config = dict(
    num_hidden_layers=15,
    positions='rope',
    rope_theta=19200.0,
    rope_fraction=0.25,
    tie_word_embeddings=False,
    parallel_block=True,
    learning_rate=0.00166,
    lr_mult_up=0.974,
    decay_shape='pow',
    final_lr_fraction=0.0,
)
Each number is 50 + 15 x the weight over its row's rms, rounded and kept within 0 to 99. Layers, rows and columns count from 0. The size before them is the row's rms in percent of the matrix's.

# layer 3 MLP up, 896x224, rms 0.0484, rows 116-178, columns 0-111
107:41 49 18 57 54 54 67 35 23 37 57 41 42 40 41 34 59 39 54 48 25 83 57 47 55 74 40 56 49 57 40 27 33 84 53 18 56 58 66 39 31 46 50 52 32 70 54 48 60 67 42 38 75 46 61 73 42 53 55 49 39 73 57 44 69 29 50 42 54 68 42 37 28 57 56 34 42 67 81 68 31 60 69 47 68 40 61 58 42 37 52 56 65 51 26 44 64 36 93 32 59 49 50 58 22 41 70 60 68 21 54 32
103:27 56 46 28 40 17 50 61 78 42 46 51 54 37 48 51 56 46 34 57 44 68 49 36 54 42 51 40 34 55 68 29 66 49 62 71 72 62 34 33 38 69 29 46 52 71 40 75 63 61 59 61 66 28 52 29 47 53 66 45 55 55 81 65 46 12 46 55 62 62 34 65 38 83 54 48 20 55 69 55 82 41 73 68 59 54 39 43 42 35 51 56 66 56 51 55 42 40 40 55 54 18 64 60 26 36 64 82 34 57 35 58
004:40 49 39 45 57 40 39 73 64 56 99 39 57 54 49 53 43 27 61 62 47 43 19 62 52 38 65 43 48 62 39 12 48 46 45 32 55 64 46 57 28 45 49 71 21 49 42 29 51 55 40 30 72 92 46 55 67 71 40 55 31 48 35 55 62 24 46 70 59 56 69 53 76 45 34 46 46 19 35 52 31 36 41 53 41 33 37 33 40 57 38 36 30 33 54 79 40 03 44 60 50 27 50 53 32 26 43 46 36 50 39 65
029:55 42 49 54 55 65 45 55 36 20 70 57 33 58 84 32 58 47 58 55 64 21 54 54 13 40 15 53 58 35 36 47 32 40 55 49 99 64 50 49 63 38 50 53 55 38 65 52 57 56 76 32 73 38 59 41 27 22 73 29 61 45 35 58 41 49 62 72 56 44 60 48 33 61 55 21 44 40 55 57 69 28 58 62 83 53 56 72 32 34 39 36 76 41 27 36 46 62 59 40 73 36 42 58 58 45 65 50 45 36 61 40
116:45 50 48 63 51 53 65 99 35 33 65 79 48 54 13 45 26 47 39 51 56 63 20 66 32 47 45 51 50 22 50 44 37 65 68 52 50 64 61 46 66 63 62 47 47 66 13 27 57 59 29 64 63 33 70 56 38 35 54 19 42 55 26 23 46 26 59 55 57 51 75 40 28 56 36 69 40 47 42 37 41 61 59 34 39 35 48 41 52 37 66 64 28 58 58 39 51 38 41 40 49 47 54 67 33 56 23 40 45 75 56 40
108:52 46 54 51 43 40 39 48 59 33 51 57 14 35 58 43 30 55 48 40 33 54 52 60 51 53 71 49 25 89 69 49 36 53 90 40 66 59 63 61 51 57 36 34 68 50 80 47 51 57 36 33 43 44 39 23 46 51 53 25 55 43 51 47 32 29 50 71 61 64 51 62 38 92 43 39 31 36 33 43 64 65 52 47 33 40 52 60 57 36 49 52 53 35 00 86 28 20 57 62 55 63 36 62 40 44 54 50 44 39 67 69
124:56 57 59 42 46 50 69 58 31 76 54 41 52 61 33 41 47 62 48 49 70 63 44 69 65 36 84 48 50 55 78 39 57 83 60 51 24 32 47 33 28 54 34 52 53 59 28 59 53 61 37 26 67 44 49 47 54 67 63 35 28 72 34 14 45 12 62 39 12 24 59 47 59 45 46 48 31 29 57 65 41 58 49 39 37 51 43 64 42 48 51 39 55 78 38 56 55 24 64 40 36 56 45 63 57 49 50 52 48 50 53 31
124:57 46 49 55 50 52 65 99 18 60 66 49 47 53 27 51 57 50 35 25 47 74 63 57 34 47 70 49 31 35 42 37 83 33 52 72 38 79 42 37 79 48 37 32 33 64 65 55 47 55 30 35 59 70 45 46 81 55 48 44 32 86 62 65 49 64 59 43 31 43 61 70 39 38 37 43 60 53 48 33 42 47 71 48 65 45 40 72 30 42 59 35 31 25 64 39 61 32 41 41 18 50 59 46 19 44 58 29 46 36 48 60
102:38 37 51 56 50 37 24 34 55 65 45 69 40 37 57 56 38 43 48 47 70 47 55 62 36 72 28 43 36 26 46 44 74 56 75 50 49 63 58 50 52 70 49 74 68 61 49 50 42 39 49 43 70 52 42 43 68 61 50 53 43 65 68 45 22 52 65 63 59 64 54 40 59 83 32 69 82 47 25 24 60 48 59 44 41 41 39 65 17 34 74 36 40 52 48 52 44 61 58 53 45 31 40 44 72 43 61 62 00 37 56 58
114:48 63 67 49 61 44 30 36 27 32 47 50 52 53 45 46 33 52 59 05 58 82 60 48 74 66 48 28 46 56 53 35 44 52 42 45 51 75 26 45 53 34 36 51 49 72 64 69 68 46 58 45 48 61 42 54 74 35 35 36 38 53 57 60 50 51 61 85 65 53 85 45 59 45 53 32 66 30 53 53 60 57 89 95 29 28 71 64 51 36 64 52 50 52 43 76 34 46 73 40 39 36 47 40 34 42 69 29 73 37 48 63
091:54 61 55 64 45 53 44 44 41 45 86 16 69 37 27 41 60 57 67 62 35 24 35 56 53 40 53 28 57 85 58 68 51 71 58 03 70 58 96 61 53 71 38 51 33 39 30 68 53 84 66 32 49 45 36 93 37 52 52 36 54 50 40 43 47 49 73 60 56 36 65 55 60 19 54 19 35 43 31 32 32 65 55 46 59 49 28 53 49 35 48 28 66 51 66 70 57 57 42 52 32 43 41 51 58 64 50 50 52 45 55 32
103:65 56 58 45 52 64 55 69 18 23 44 77 55 44 48 65 06 34 41 64 57 44 38 60 44 57 53 05 39 59 62 42 61 53 44 29 52 55 39 31 29 55 45 44 55 66 29 36 77 84 50 32 70 46 68 76 68 44 36 54 41 60 61 48 55 65 40 34 43 33 50 41 44 17 51 52 35 40 43 24 41 52 56 65 52 46 64 64 39 42 69 54 41 37 42 45 66 36 80 26 61 41 60 59 43 60 37 23 55 46 43 32
109:22 61 45 60 59 38 43 53 76 31 47 40 52 29 33 59 55 43 28 55 31 98 50 57 50 66 53 19 31 40 41 45 32 47 21 50 36 50 30 44 76 55 47 45 51 62 73 73 31 55 24 36 44 48 41 37 46 16 63 47 41 56 40 20 65 51 56 68 65 37 39 55 20 50 57 66 49 23 57 38 75 59 43 40 32 56 47 45 75 39 81 39 48 74 46 50 49 45 34 56 54 38 63 64 18 60 53 67 54 38 36 60
012:64 40 63 26 74 50 61 45 60 44 74 60 69 50 51 22 20 57 86 48 59 48 25 35 50 35 64 50 49 29 35 76 69 79 60 59 67 57 54 48 54 44 48 11 55 41 34 47 30 55 32 44 44 57 46 62 32 52 59 54 40 83 52 63 54 27 44 60 62 42 42 43 24 40 50 41 45 49 44 71 61 43 58 34 62 43 58 73 57 60 41 35 57 37 46 76 63 66 36 31 44 49 41 59 46 74 99 56 69 42 64 65
117:37 70 48 71 44 28 40 35 60 11 42 65 50 28 36 33 39 63 46 57 53 97 55 55 54 34 51 45 42 54 16 75 45 71 32 35 62 54 67 30 43 46 47 46 41 43 60 56 65 69 49 16 55 39 66 38 60 66 37 32 37 40 41 56 37 24 54 56 33 60 39 34 55 34 54 67 60 48 31 62 51 38 31 36 55 29 55 83 55 48 45 30 51 64 04 32 46 43 60 67 59 56 43 57 29 52 56 60 87 18 68 51
120:43 51 25 41 71 53 46 44 34 49 37 30 45 87 33 44 63 53 39 43 46 89 37 28 40 53 51 41 30 18 55 43 46 57 56 36 31 88 59 56 57 37 22 53 80 44 46 53 53 46 59 43 58 28 68 25 52 63 60 32 64 57 38 30 20 28 56 63 80 62 53 49 34 42 56 66 47 35 52 71 66 55 41 56 36 49 60 61 55 45 61 30 55 58 71 55 33 37 39 25 21 44 63 84 33 43 51 34 46 54 39 45
004:62 43 39 39 42 45 59 52 49 56 88 68 67 70 43 62 56 43 80 61 53 49 38 47 55 33 36 49 46 41 56 30 69 72 58 71 54 68 43 26 64 44 73 59 33 65 55 54 66 92 19 31 57 69 43 79 45 27 64 47 40 64 42 58 49 56 66 68 41 32 73 54 64 50 49 47 56 37 63 62 50 69 60 50 41 45 69 76 47 69 44 47 37 36 42 65 65 54 40 29 62 43 69 48 49 46 85 46 71 52 47 93
082:49 47 49 47 62 55 49 50 55 59 44 61 39 55 46 85 65 39 56 78 47 44 39 50 79 49 48 43 65 62 50 56 54 51 68 62 79 50 78 73 61 65 71 46 72 55 28 63 46 37 52 32 52 59 68 29 53 62 21 67 42 72 34 45 60 45 64 51 02 33 74 43 24 64 44 57 65 70 23 35 36 67 48 77 54 40 41 35 71 42 43 65 70 32 16 40 66 55 47 53 47 53 44 40 53 58 61 37 50 69 59 37
122:62 55 34 27 67 59 71 40 31 59 43 29 50 63 43 59 28 27 42 81 75 59 23 74 43 70 49 69 50 47 54 37 76 43 47 23 30 63 46 62 57 72 49 74 70 44 51 62 53 69 48 60 75 17 17 55 63 83 57 60 40 43 49 42 42 53 34 69 23 43 55 54 58 24 35 44 46 30 28 59 56 53 48 75 42 45 49 44 48 43 33 40 30 30 61 49 57 32 55 43 49 27 62 63 54 44 50 35 58 56 44 41
107:66 42 26 48 71 26 49 64 37 66 32 53 69 29 53 26 23 52 34 51 64 52 43 48 42 47 57 24 52 36 59 51 64 40 43 45 54 39 69 44 63 57 47 61 47 46 32 36 62 53 73 37 65 51 34 48 10 39 60 36 53 54 79 43 75 59 49 56 17 22 39 22 41 55 48 48 63 56 52 57 38 78 26 58 82 43 53 47 27 62 69 41 57 26 40 51 34 46 36 39 52 27 67 64 42 55 65 47 35 61 62 36
109:68 71 39 46 44 45 53 41 53 42 47 53 32 41 61 55 28 44 45 77 33 59 01 66 35 73 61 50 29 46 44 43 49 36 21 52 51 87 37 55 65 53 41 29 53 59 56 24 60 52 35 43 64 47 28 40 52 29 46 33 65 59 65 51 49 11 51 48 56 52 57 47 44 36 49 71 48 64 43 67 57 52 16 35 57 44 70 63 43 50 63 42 66 47 08 63 57 59 60 36 71 71 58 50 32 58 41 61 50 29 34 45
115:56 66 36 29 48 48 71 39 26 49 15 36 58 24 39 64 46 33 50 45 55 26 56 59 46 42 56 47 45 50 55 45 65 61 57 13 61 56 47 57 39 60 70 43 40 41 42 66 62 67 59 44 57 27 70 24 36 41 56 59 50 54 86 32 62 26 52 60 45 49 51 53 28 53 41 75 38 56 70 57 18 53 25 26 34 51 42 46 57 34 56 50 60 69 69 48 51 32 57 45 77 12 68 47 22 43 47 78 50 34 55 37
115:54 33 49 36 62 53 57 63 67 70 43 34 47 40 52 76 58 44 20 79 45 76 45 62 37 58 47 25 41 55 37 55 60 74 76 34 48 50 49 44 44 62 46 36 76 34 50 48 32 69 51 46 61 45 33 41 67 63 56 50 48 45 63 20 55 44 57 55 71 50 39 71 46 75 45 59 64 43 51 65 35 40 84 37 64 45 36 53 72 50 60 41 60 74 65 39 46 38 47 50 33 30 51 43 54 47 43 42 39 33 55 52
081:47 60 52 47 86 56 41 61 51 53 62 09 32 46 39 61 46 44 36 50 40 71 59 31 22 52 39 70 43 19 46 38 45 48 35 55 36 56 34 36 58 52 77 48 32 25 25 36 63 72 47 54 46 64 57 44 38 52 53 58 53 45 65 45 55 41 44 92 10 34 36 30 47 65 57 62 58 48 44 52 47 50 50 43 44 60 61 54 47 45 77 31 64 41 46 38 28 63 55 55 48 28 45 38 26 43 59 80 38 45 47 57
126:48 49 37 36 44 30 64 64 59 49 61 37 67 57 33 39 35 61 59 15 62 84 49 46 16 55 49 41 54 47 64 46 71 47 65 55 30 84 39 42 66 46 63 50 56 83 56 32 47 48 17 32 62 61 64 36 58 37 59 30 38 70 35 21 60 36 62 72 40 46 64 59 38 60 44 58 49 48 27 38 57 40 30 62 21 59 63 51 42 64 53 56 33 18 48 56 48 46 26 35 40 55 68 42 64 34 44 49 55 71 41 51
004:54 61 33 36 34 49 41 31 14 33 34 31 38 34 48 64 49 68 14 15 46 13 62 63 75 53 54 25 54 41 56 18 25 18 50 36 25 36 46 55 46 48 47 58 28 59 46 48 43 33 42 62 42 35 53 38 60 62 27 42 51 28 73 47 60 52 27 36 22 53 37 18 38 42 44 71 56 40 62 36 17 69 35 60 53 47 65 25 59 50 44 42 60 55 19 38 20 49 28 42 28 55 53 27 43 46 32 23 29 84 40 28
125:52 46 42 54 30 59 68 49 61 66 51 48 32 39 12 13 66 47 17 36 49 59 54 62 49 43 59 60 60 68 71 48 47 57 59 56 46 65 72 55 11 54 50 45 51 63 29 54 36 58 75 30 55 46 70 37 80 64 48 36 44 65 31 25 51 54 52 43 61 35 53 54 53 61 51 27 36 27 58 52 36 51 54 22 86 49 46 32 69 25 81 60 56 48 52 37 72 31 64 55 46 33 61 58 33 41 81 54 44 40 70 43
120:48 47 48 38 63 40 70 49 68 62 62 40 51 46 45 51 47 64 00 47 48 55 48 45 39 46 82 41 51 43 51 35 73 62 62 65 47 34 79 28 61 61 53 57 57 30 52 39 59 18 50 21 56 48 59 45 51 49 32 32 10 54 57 51 75 39 65 54 35 21 59 39 41 53 51 53 59 28 64 52 56 49 58 62 55 66 26 47 23 61 68 62 39 38 26 47 68 40 53 48 46 39 57 63 54 54 44 46 35 64 49 44
098:47 66 45 49 53 49 33 36 66 38 57 31 45 45 41 82 45 58 28 41 40 58 37 33 45 51 43 55 32 41 62 53 40 41 56 39 60 44 85 71 57 59 62 48 36 44 58 71 55 56 67 43 78 23 58 44 29 32 43 47 55 44 31 60 41 35 44 36 60 70 51 42 34 28 61 58 57 44 52 64 57 44 47 45 35 30 73 58 55 55 53 31 53 37 44 38 33 66 62 56 40 35 36 49 40 52 60 41 04 36 11 48
117:54 59 35 54 56 57 74 73 27 67 59 32 47 59 35 58 55 32 28 73 40 48 46 73 34 41 50 46 87 51 52 53 75 52 48 63 50 48 57 17 38 76 73 69 63 70 31 21 63 53 52 43 64 35 68 67 55 40 37 44 43 39 47 17 56 26 62 37 37 24 48 73 61 61 34 19 44 49 45 72 41 69 51 50 63 39 71 32 80 36 64 42 64 49 40 52 61 56 75 57 38 54 67 47 63 51 56 48 38 35 48 76
099:32 51 65 46 69 42 73 66 58 36 79 81 31 43 62 69 56 53 42 74 40 65 34 65 56 47 54 36 40 36 46 56 43 49 43 42 32 86 80 28 55 50 41 79 36 63 44 10 50 39 50 64 60 47 58 39 38 75 42 45 56 50 09 52 13 43 57 48 52 24 75 54 33 32 55 51 30 58 14 49 64 58 41 43 58 47 64 41 46 45 41 50 28 37 33 67 52 47 40 47 28 12 57 62 50 60 79 52 38 77 47 43
135:33 73 56 55 41 64 92 50 63 51 57 35 59 67 46 36 55 19 62 32 77 50 45 71 48 40 73 15 46 42 75 61 54 57 53 69 49 53 39 25 51 62 33 34 62 52 25 54 66 57 36 63 59 52 48 23 53 48 48 37 20 72 28 51 61 64 52 69 50 58 73 49 37 23 46 53 54 34 41 31 42 63 63 47 42 28 52 77 59 44 53 65 27 42 41 56 75 41 24 51 31 64 42 47 53 35 38 44 27 77 46 50
112:35 51 68 43 34 66 76 65 60 49 31 48 59 39 53 61 54 54 58 39 14 45 40 53 48 42 67 37 50 53 59 47 44 30 60 74 58 44 23 59 40 65 73 31 54 58 40 30 37 61 47 71 64 46 47 35 36 49 59 30 42 65 63 39 41 61 36 46 64 37 54 69 50 31 20 63 42 63 20 46 60 32 71 81 60 65 73 21 60 47 68 53 51 32 37 56 37 47 45 63 63 49 85 45 28 47 43 17 18 67 68 73
025:31 37 55 81 50 64 60 52 40 34 30 33 37 41 67 37 71 61 37 36 45 48 62 65 43 49 47 44 35 64 36 73 61 48 48 40 69 57 47 42 76 42 39 52 69 56 65 15 52 67 58 64 63 40 56 74 77 33 61 27 60 44 74 41 62 39 81 52 78 53 63 44 43 53 41 45 37 32 52 52 57 54 38 77 81 32 44 60 42 32 47 53 33 38 42 40 64 19 72 16 72 50 48 52 13 52 32 58 30 36 38 52
101:17 54 41 52 70 55 56 68 45 23 82 51 40 64 37 66 44 70 82 51 85 43 35 46 70 23 58 35 42 30 50 38 63 50 42 64 45 33 38 43 59 18 51 62 39 43 38 44 79 57 51 52 65 28 65 59 55 52 65 78 55 58 48 45 36 37 66 67 54 50 77 31 25 32 34 72 56 42 73 45 67 67 41 45 32 58 97 34 33 31 47 60 44 58 55 65 62 63 57 72 39 34 63 52 42 49 35 66 59 31 49 48
009:61 49 47 19 70 38 65 42 70 55 78 58 53 40 60 46 41 49 72 43 46 34 36 42 44 77 26 62 58 18 17 96 26 62 54 56 74 45 47 51 46 38 61 36 55 38 48 40 54 48 45 27 33 44 41 64 43 31 43 42 45 65 30 57 33 49 56 67 39 31 33 43 33 48 70 27 53 56 36 39 75 27 47 34 24 66 56 63 51 32 25 41 73 23 60 36 39 67 41 32 32 47 25 33 72 57 76 58 54 49 61 60
011:63 51 49 14 59 33 56 64 52 70 29 30 42 56 42 41 22 55 59 58 48 56 39 51 61 68 47 66 47 14 53 76 59 67 47 59 50 49 34 52 48 61 72 36 66 76 38 49 85 51 60 53 30 40 43 00 46 21 40 72 61 78 29 65 39 64 82 57 46 42 38 50 21 48 74 42 77 45 59 50 74 37 59 32 36 66 56 50 54 38 53 54 76 29 44 44 14 59 48 64 18 46 47 42 69 60 61 33 60 78 46 36
109:27 49 39 10 43 32 48 72 62 24 17 55 80 50 48 20 38 42 70 39 40 69 44 45 62 55 45 30 48 68 35 40 67 57 24 47 37 56 28 38 63 35 30 62 59 58 54 29 56 44 52 55 51 38 52 40 46 54 49 44 74 52 50 52 72 30 53 68 59 46 53 33 44 65 24 79 68 48 52 38 36 44 48 63 35 51 60 54 43 60 47 57 31 65 30 54 44 53 33 58 50 45 57 83 40 44 44 37 52 40 44 62
119:43 48 27 53 61 41 48 41 72 67 39 66 44 40 55 62 46 15 19 61 47 45 44 59 70 32 33 13 51 33 57 51 64 76 53 34 49 36 56 55 37 59 34 42 73 52 48 48 83 37 48 45 73 52 23 50 36 51 56 49 66 50 48 89 35 43 65 45 82 43 49 47 50 47 36 36 80 45 45 48 75 46 52 67 58 52 46 67 68 31 28 31 36 35 33 85 56 56 34 70 43 58 39 46 71 55 51 57 34 39 47 62
004:54 56 58 47 67 38 40 42 39 33 33 39 32 40 29 57 36 54 19 44 48 48 31 60 54 50 36 19 47 45 51 27 34 53 35 63 70 64 72 43 66 58 92 30 21 47 59 36 65 65 41 37 49 32 37 38 61 37 72 38 57 34 86 43 42 63 55 38 26 58 51 53 21 50 56 61 57 28 67 53 28 22 39 54 73 40 70 51 35 37 52 47 68 44 32 38 50 49 77 30 49 59 31 34 66 42 65 55 52 52 51 16
109:43 55 49 46 78 48 24 47 56 64 32 29 66 44 48 29 26 60 24 46 42 59 39 46 34 44 55 58 34 67 60 59 49 19 30 36 48 63 58 68 42 68 62 42 70 40 72 41 55 41 57 48 52 43 32 51 26 83 38 37 26 77 47 25 45 20 46 31 48 48 64 57 63 51 41 29 76 48 68 60 64 39 50 57 36 46 69 58 62 47 67 30 49 61 38 69 36 40 46 41 50 41 46 42 24 59 90 58 59 18 30 68
103:40 54 52 49 58 44 16 51 29 31 33 40 35 40 57 46 54 37 16 56 36 38 67 36 60 35 58 43 62 46 44 55 70 49 59 47 60 51 68 44 46 52 59 52 81 56 40 24 66 30 66 41 70 37 15 31 85 58 50 24 54 70 44 68 26 43 48 62 72 40 83 38 44 66 31 25 89 51 50 63 66 28 57 53 60 36 48 63 35 39 41 41 48 50 28 66 38 45 79 39 62 48 34 52 57 41 60 38 54 52 47 65
007:28 38 27 25 41 46 46 50 34 35 32 29 58 42 32 38 13 38 48 47 43 42 36 41 37 10 38 41 37 27 48 00 57 69 40 42 31 41 53 13 51 43 69 26 35 59 32 45 38 65 33 39 42 30 42 32 14 49 26 48 35 49 48 49 52 43 55 47 26 37 47 51 34 43 48 61 48 18 51 53 36 53 43 47 57 38 45 32 35 49 37 44 43 37 32 52 34 51 38 37 39 41 34 50 43 49 85 26 38 48 43 36
118:55 63 31 41 41 76 37 64 48 31 54 51 58 40 34 58 29 45 62 71 47 43 46 65 35 55 79 44 40 60 72 48 38 33 38 48 60 59 57 38 84 51 56 56 37 32 45 65 65 71 34 26 68 45 57 23 45 68 42 47 70 38 68 66 39 26 47 54 56 50 68 60 21 44 41 42 21 38 60 29 49 77 19 42 52 31 73 37 51 22 73 44 50 51 28 70 58 33 56 43 61 56 36 64 37 50 54 67 52 56 27 56
122:41 53 66 81 40 61 37 70 87 35 73 34 72 57 28 75 53 46 37 46 37 36 37 50 41 99 35 59 49 58 71 49 45 81 73 38 31 43 74 44 44 42 56 68 64 90 56 77 51 61 46 41 58 22 34 43 54 34 53 52 25 66 50 43 51 28 46 66 71 47 60 40 38 44 30 37 49 52 65 44 38 36 64 32 56 43 55 39 25 37 35 36 51 61 47 61 59 36 65 69 70 51 29 21 48 39 41 62 54 33 63 44
106:46 61 35 41 65 49 64 61 53 50 47 46 57 31 55 57 51 44 44 46 85 43 79 75 44 61 26 47 43 46 53 57 46 78 54 35 72 23 52 43 64 37 66 44 44 39 18 27 20 71 31 24 73 48 42 32 68 66 70 28 42 59 54 44 59 46 31 50 55 72 45 48 18 71 48 36 68 50 30 43 57 65 57 28 55 45 58 35 34 54 40 36 42 51 55 64 66 36 53 47 33 51 41 57 40 48 56 66 57 54 24 63
125:66 38 27 52 49 47 50 62 05 16 33 53 49 35 34 62 49 52 42 79 41 88 43 68 45 59 55 34 35 49 64 50 22 42 53 37 63 71 60 40 52 39 89 55 39 60 83 46 52 53 47 37 40 32 43 78 51 37 55 27 49 56 55 51 68 20 60 61 33 16 49 59 54 56 41 69 60 48 37 36 63 45 33 51 44 21 80 47 31 53 49 17 46 53 37 50 30 69 62 50 52 46 49 52 20 27 44 62 55 43 48 55
111:60 55 72 50 33 48 33 50 65 31 86 30 28 50 37 55 28 52 28 67 30 57 43 71 57 41 51 80 44 45 59 59 74 47 60 28 47 57 54 57 57 55 63 35 46 43 44 53 39 60 63 47 57 56 54 31 49 21 45 51 40 58 70 50 45 44 67 44 72 24 39 63 49 32 46 10 36 33 49 66 39 72 51 59 49 42 50 11 58 46 66 40 72 31 52 30 42 41 63 41 72 32 48 58 45 54 49 47 46 35 63 41
031:61 38 52 42 62 58 50 54 41 38 82 59 61 60 71 24 52 49 82 62 64 25 39 40 14 47 24 67 51 44 41 55 39 44 65 55 99 54 49 38 54 47 41 60 38 28 65 58 39 61 69 34 52 31 60 53 37 38 75 41 46 63 43 62 63 32 42 79 50 40 57 64 44 52 43 26 35 43 55 72 78 38 59 45 69 49 47 67 52 26 32 41 60 44 37 49 39 70 61 32 64 50 49 51 69 56 71 67 59 55 73 61
104:34 56 36 30 52 65 35 62 47 40 22 45 73 48 52 32 61 32 39 26 51 77 46 40 43 48 38 50 58 48 58 43 65 74 62 57 59 30 86 43 22 29 61 54 40 45 47 81 27 43 70 14 59 60 43 56 67 52 66 53 61 44 59 49 64 37 60 48 68 23 56 64 65 71 43 55 39 45 46 38 60 19 47 62 54 29 45 52 74 35 57 26 68 42 43 62 38 53 61 44 51 25 71 69 41 40 68 82 60 44 55 40
082:48 49 47 28 75 46 48 61 52 47 51 55 48 43 43 36 67 51 69 80 41 42 44 58 61 44 55 12 50 58 59 50 43 61 54 47 53 50 60 49 47 54 52 15 23 49 56 32 65 73 34 00 59 45 75 54 45 52 37 52 48 67 53 54 32 40 49 52 19 36 61 69 46 64 53 33 57 57 39 46 54 55 72 63 61 53 30 75 14 72 36 61 51 25 33 35 50 41 57 43 55 68 53 37 76 47 85 65 99 45 36 64
086:63 39 34 34 45 47 70 72 48 55 27 47 35 49 37 54 31 31 43 46 54 44 46 77 70 61 61 50 54 60 61 64 67 44 28 42 67 58 58 18 69 54 47 70 41 62 31 16 60 69 47 38 33 51 75 08 53 37 45 60 72 69 59 38 48 45 50 48 71 34 46 46 32 63 60 70 51 52 55 68 49 60 24 52 39 56 66 57 34 35 60 64 63 20 17 49 30 57 46 60 49 45 62 59 37 48 74 14 55 47 69 74
105:48 56 16 44 49 56 56 69 29 75 37 47 52 46 42 29 42 52 67 52 36 89 46 33 58 73 74 36 18 47 58 65 49 52 42 61 69 63 67 55 44 62 49 09 38 44 51 51 49 52 68 33 70 25 48 74 46 40 42 34 45 66 56 42 60 27 58 58 43 64 34 79 63 64 45 25 42 43 54 27 77 42 34 61 36 51 35 47 53 45 65 46 44 63 59 52 49 41 53 41 39 42 67 63 31 42 69 56 46 54 33 58
107:33 65 23 28 71 23 33 72 41 61 59 59 66 48 56 20 53 49 59 54 46 27 41 33 54 67 36 59 48 62 48 50 39 54 28 73 50 45 68 39 56 39 58 37 50 72 68 49 38 50 57 53 65 51 52 84 41 67 50 79 54 55 44 19 70 60 66 48 13 51 53 56 41 63 45 56 67 28 47 52 68 12 07 51 25 35 91 49 55 52 57 23 70 54 28 64 36 41 53 56 37 43 73 47 59 47 65 69 60 30 34 35
119:44 63 46 50 26 48 56 47 44 42 45 85 34 38 44 53 59 28 29 48 75 36 41 72 38 37 50 57 56 36 45 57 63 56 62 10 38 41 75 59 57 58 59 67 39 52 01 42 63 56 34 42 56 48 48 40 74 37 47 64 16 64 42 32 30 46 78 60 82 57 77 65 48 31 22 63 40 38 16 46 54 39 59 24 51 34 48 34 56 25 75 68 54 51 31 35 74 19 55 36 58 58 41 58 48 45 65 75 57 64 73 37
109:45 61 62 78 60 38 17 43 00 50 34 71 61 37 35 70 21 46 46 78 24 38 44 57 46 65 34 67 48 63 38 58 76 59 64 26 45 58 44 51 50 54 69 57 64 44 65 39 44 40 49 50 52 45 23 54 65 67 50 78 50 60 61 43 53 37 67 47 58 34 56 47 40 62 38 36 67 36 38 52 30 71 34 51 53 60 34 50 44 35 62 25 46 52 60 97 70 50 66 37 36 58 42 42 56 52 57 54 59 54 84 50
112:28 52 80 46 61 74 50 40 06 77 43 54 51 63 47 42 46 61 53 29 88 43 76 37 54 53 65 54 66 31 46 30 71 43 67 46 39 63 62 45 40 54 66 36 52 68 13 48 53 40 51 40 69 61 36 40 74 50 26 55 33 67 42 37 36 72 69 50 23 33 55 50 42 81 40 65 53 49 47 72 74 54 51 20 91 26 41 60 34 53 60 40 27 33 51 50 58 50 73 63 49 50 30 32 56 35 71 52 76 50 18 45
092:33 74 41 66 48 41 26 49 40 45 59 38 55 56 66 43 47 39 13 47 40 60 31 40 46 43 39 26 71 38 49 43 44 47 56 72 64 86 62 34 75 47 61 54 60 65 44 43 46 56 38 28 50 52 43 46 37 67 45 57 47 57 33 46 62 49 57 99 24 55 65 33 53 69 56 48 62 49 24 59 17 70 40 21 91 44 52 52 53 28 58 61 75 35 33 71 43 21 63 56 54 19 37 34 25 56 61 69 63 61 35 56
107:33 75 29 67 63 47 13 65 55 62 90 62 58 39 47 38 30 52 64 37 44 52 35 50 51 55 76 53 46 37 38 38 45 31 61 46 40 42 76 31 49 53 63 78 41 75 53 34 37 69 27 44 61 58 35 46 57 82 40 39 51 43 46 13 27 44 66 52 66 57 56 44 50 22 57 34 34 23 35 71 61 55 55 30 36 16 30 43 55 49 43 32 37 52 59 47 55 35 41 57 23 59 69 59 46 48 72 72 63 37 52 75
109:66 43 47 22 63 73 59 57 30 49 45 48 56 48 37 35 21 40 43 35 55 45 46 67 33 74 53 49 24 37 38 37 45 57 76 47 39 52 44 45 51 77 46 57 48 41 43 40 33 50 47 42 64 42 40 65 70 43 56 39 46 59 31 36 17 52 62 75 59 72 70 48 58 50 45 78 58 42 46 37 65 35 53 19 55 30 28 73 32 29 74 39 36 50 41 69 52 32 52 41 19 37 51 63 53 50 66 42 44 61 62 99
113:47 64 42 44 57 67 46 86 39 66 66 35 28 27 11 45 53 30 50 42 49 38 54 76 41 59 85 48 42 45 57 35 71 33 54 45 71 54 34 58 26 25 63 48 67 50 72 54 52 39 54 29 54 52 66 55 33 56 37 33 54 61 45 41 52 40 33 50 53 52 60 33 41 39 55 17 68 46 71 60 52 44 38 94 57 49 37 19 40 52 62 36 58 61 49 63 38 31 58 40 62 55 52 74 45 47 65 44 51 62 68 63
115:12 60 47 64 56 39 65 76 65 63 47 48 35 49 64 62 41 42 56 50 45 67 11 64 70 55 46 34 55 84 51 53 65 42 41 85 48 49 53 62 18 45 37 58 55 51 49 41 22 47 56 56 56 56 57 51 58 59 63 45 32 67 63 37 69 58 62 36 27 22 30 63 54 50 37 68 34 40 46 44 32 27 51 51 42 75 70 42 64 37 50 46 48 64 63 48 43 46 35 30 49 36 47 51 40 44 32 35 46 58 20 55
132:21 57 69 75 30 54 31 63 62 43 68 50 51 41 49 78 59 66 55 43 57 54 51 79 60 44 30 36 37 61 46 79 66 76 69 55 50 87 57 35 58 43 61 67 54 52 57 59 64 57 21 49 55 38 39 33 56 51 52 36 47 58 32 53 27 50 44 92 53 55 33 53 58 52 47 52 42 21 38 50 57 25 56 39 53 74 86 26 80 25 81 49 34 62 45 41 66 32 60 48 52 29 46 43 44 32 67 75 69 35 56 57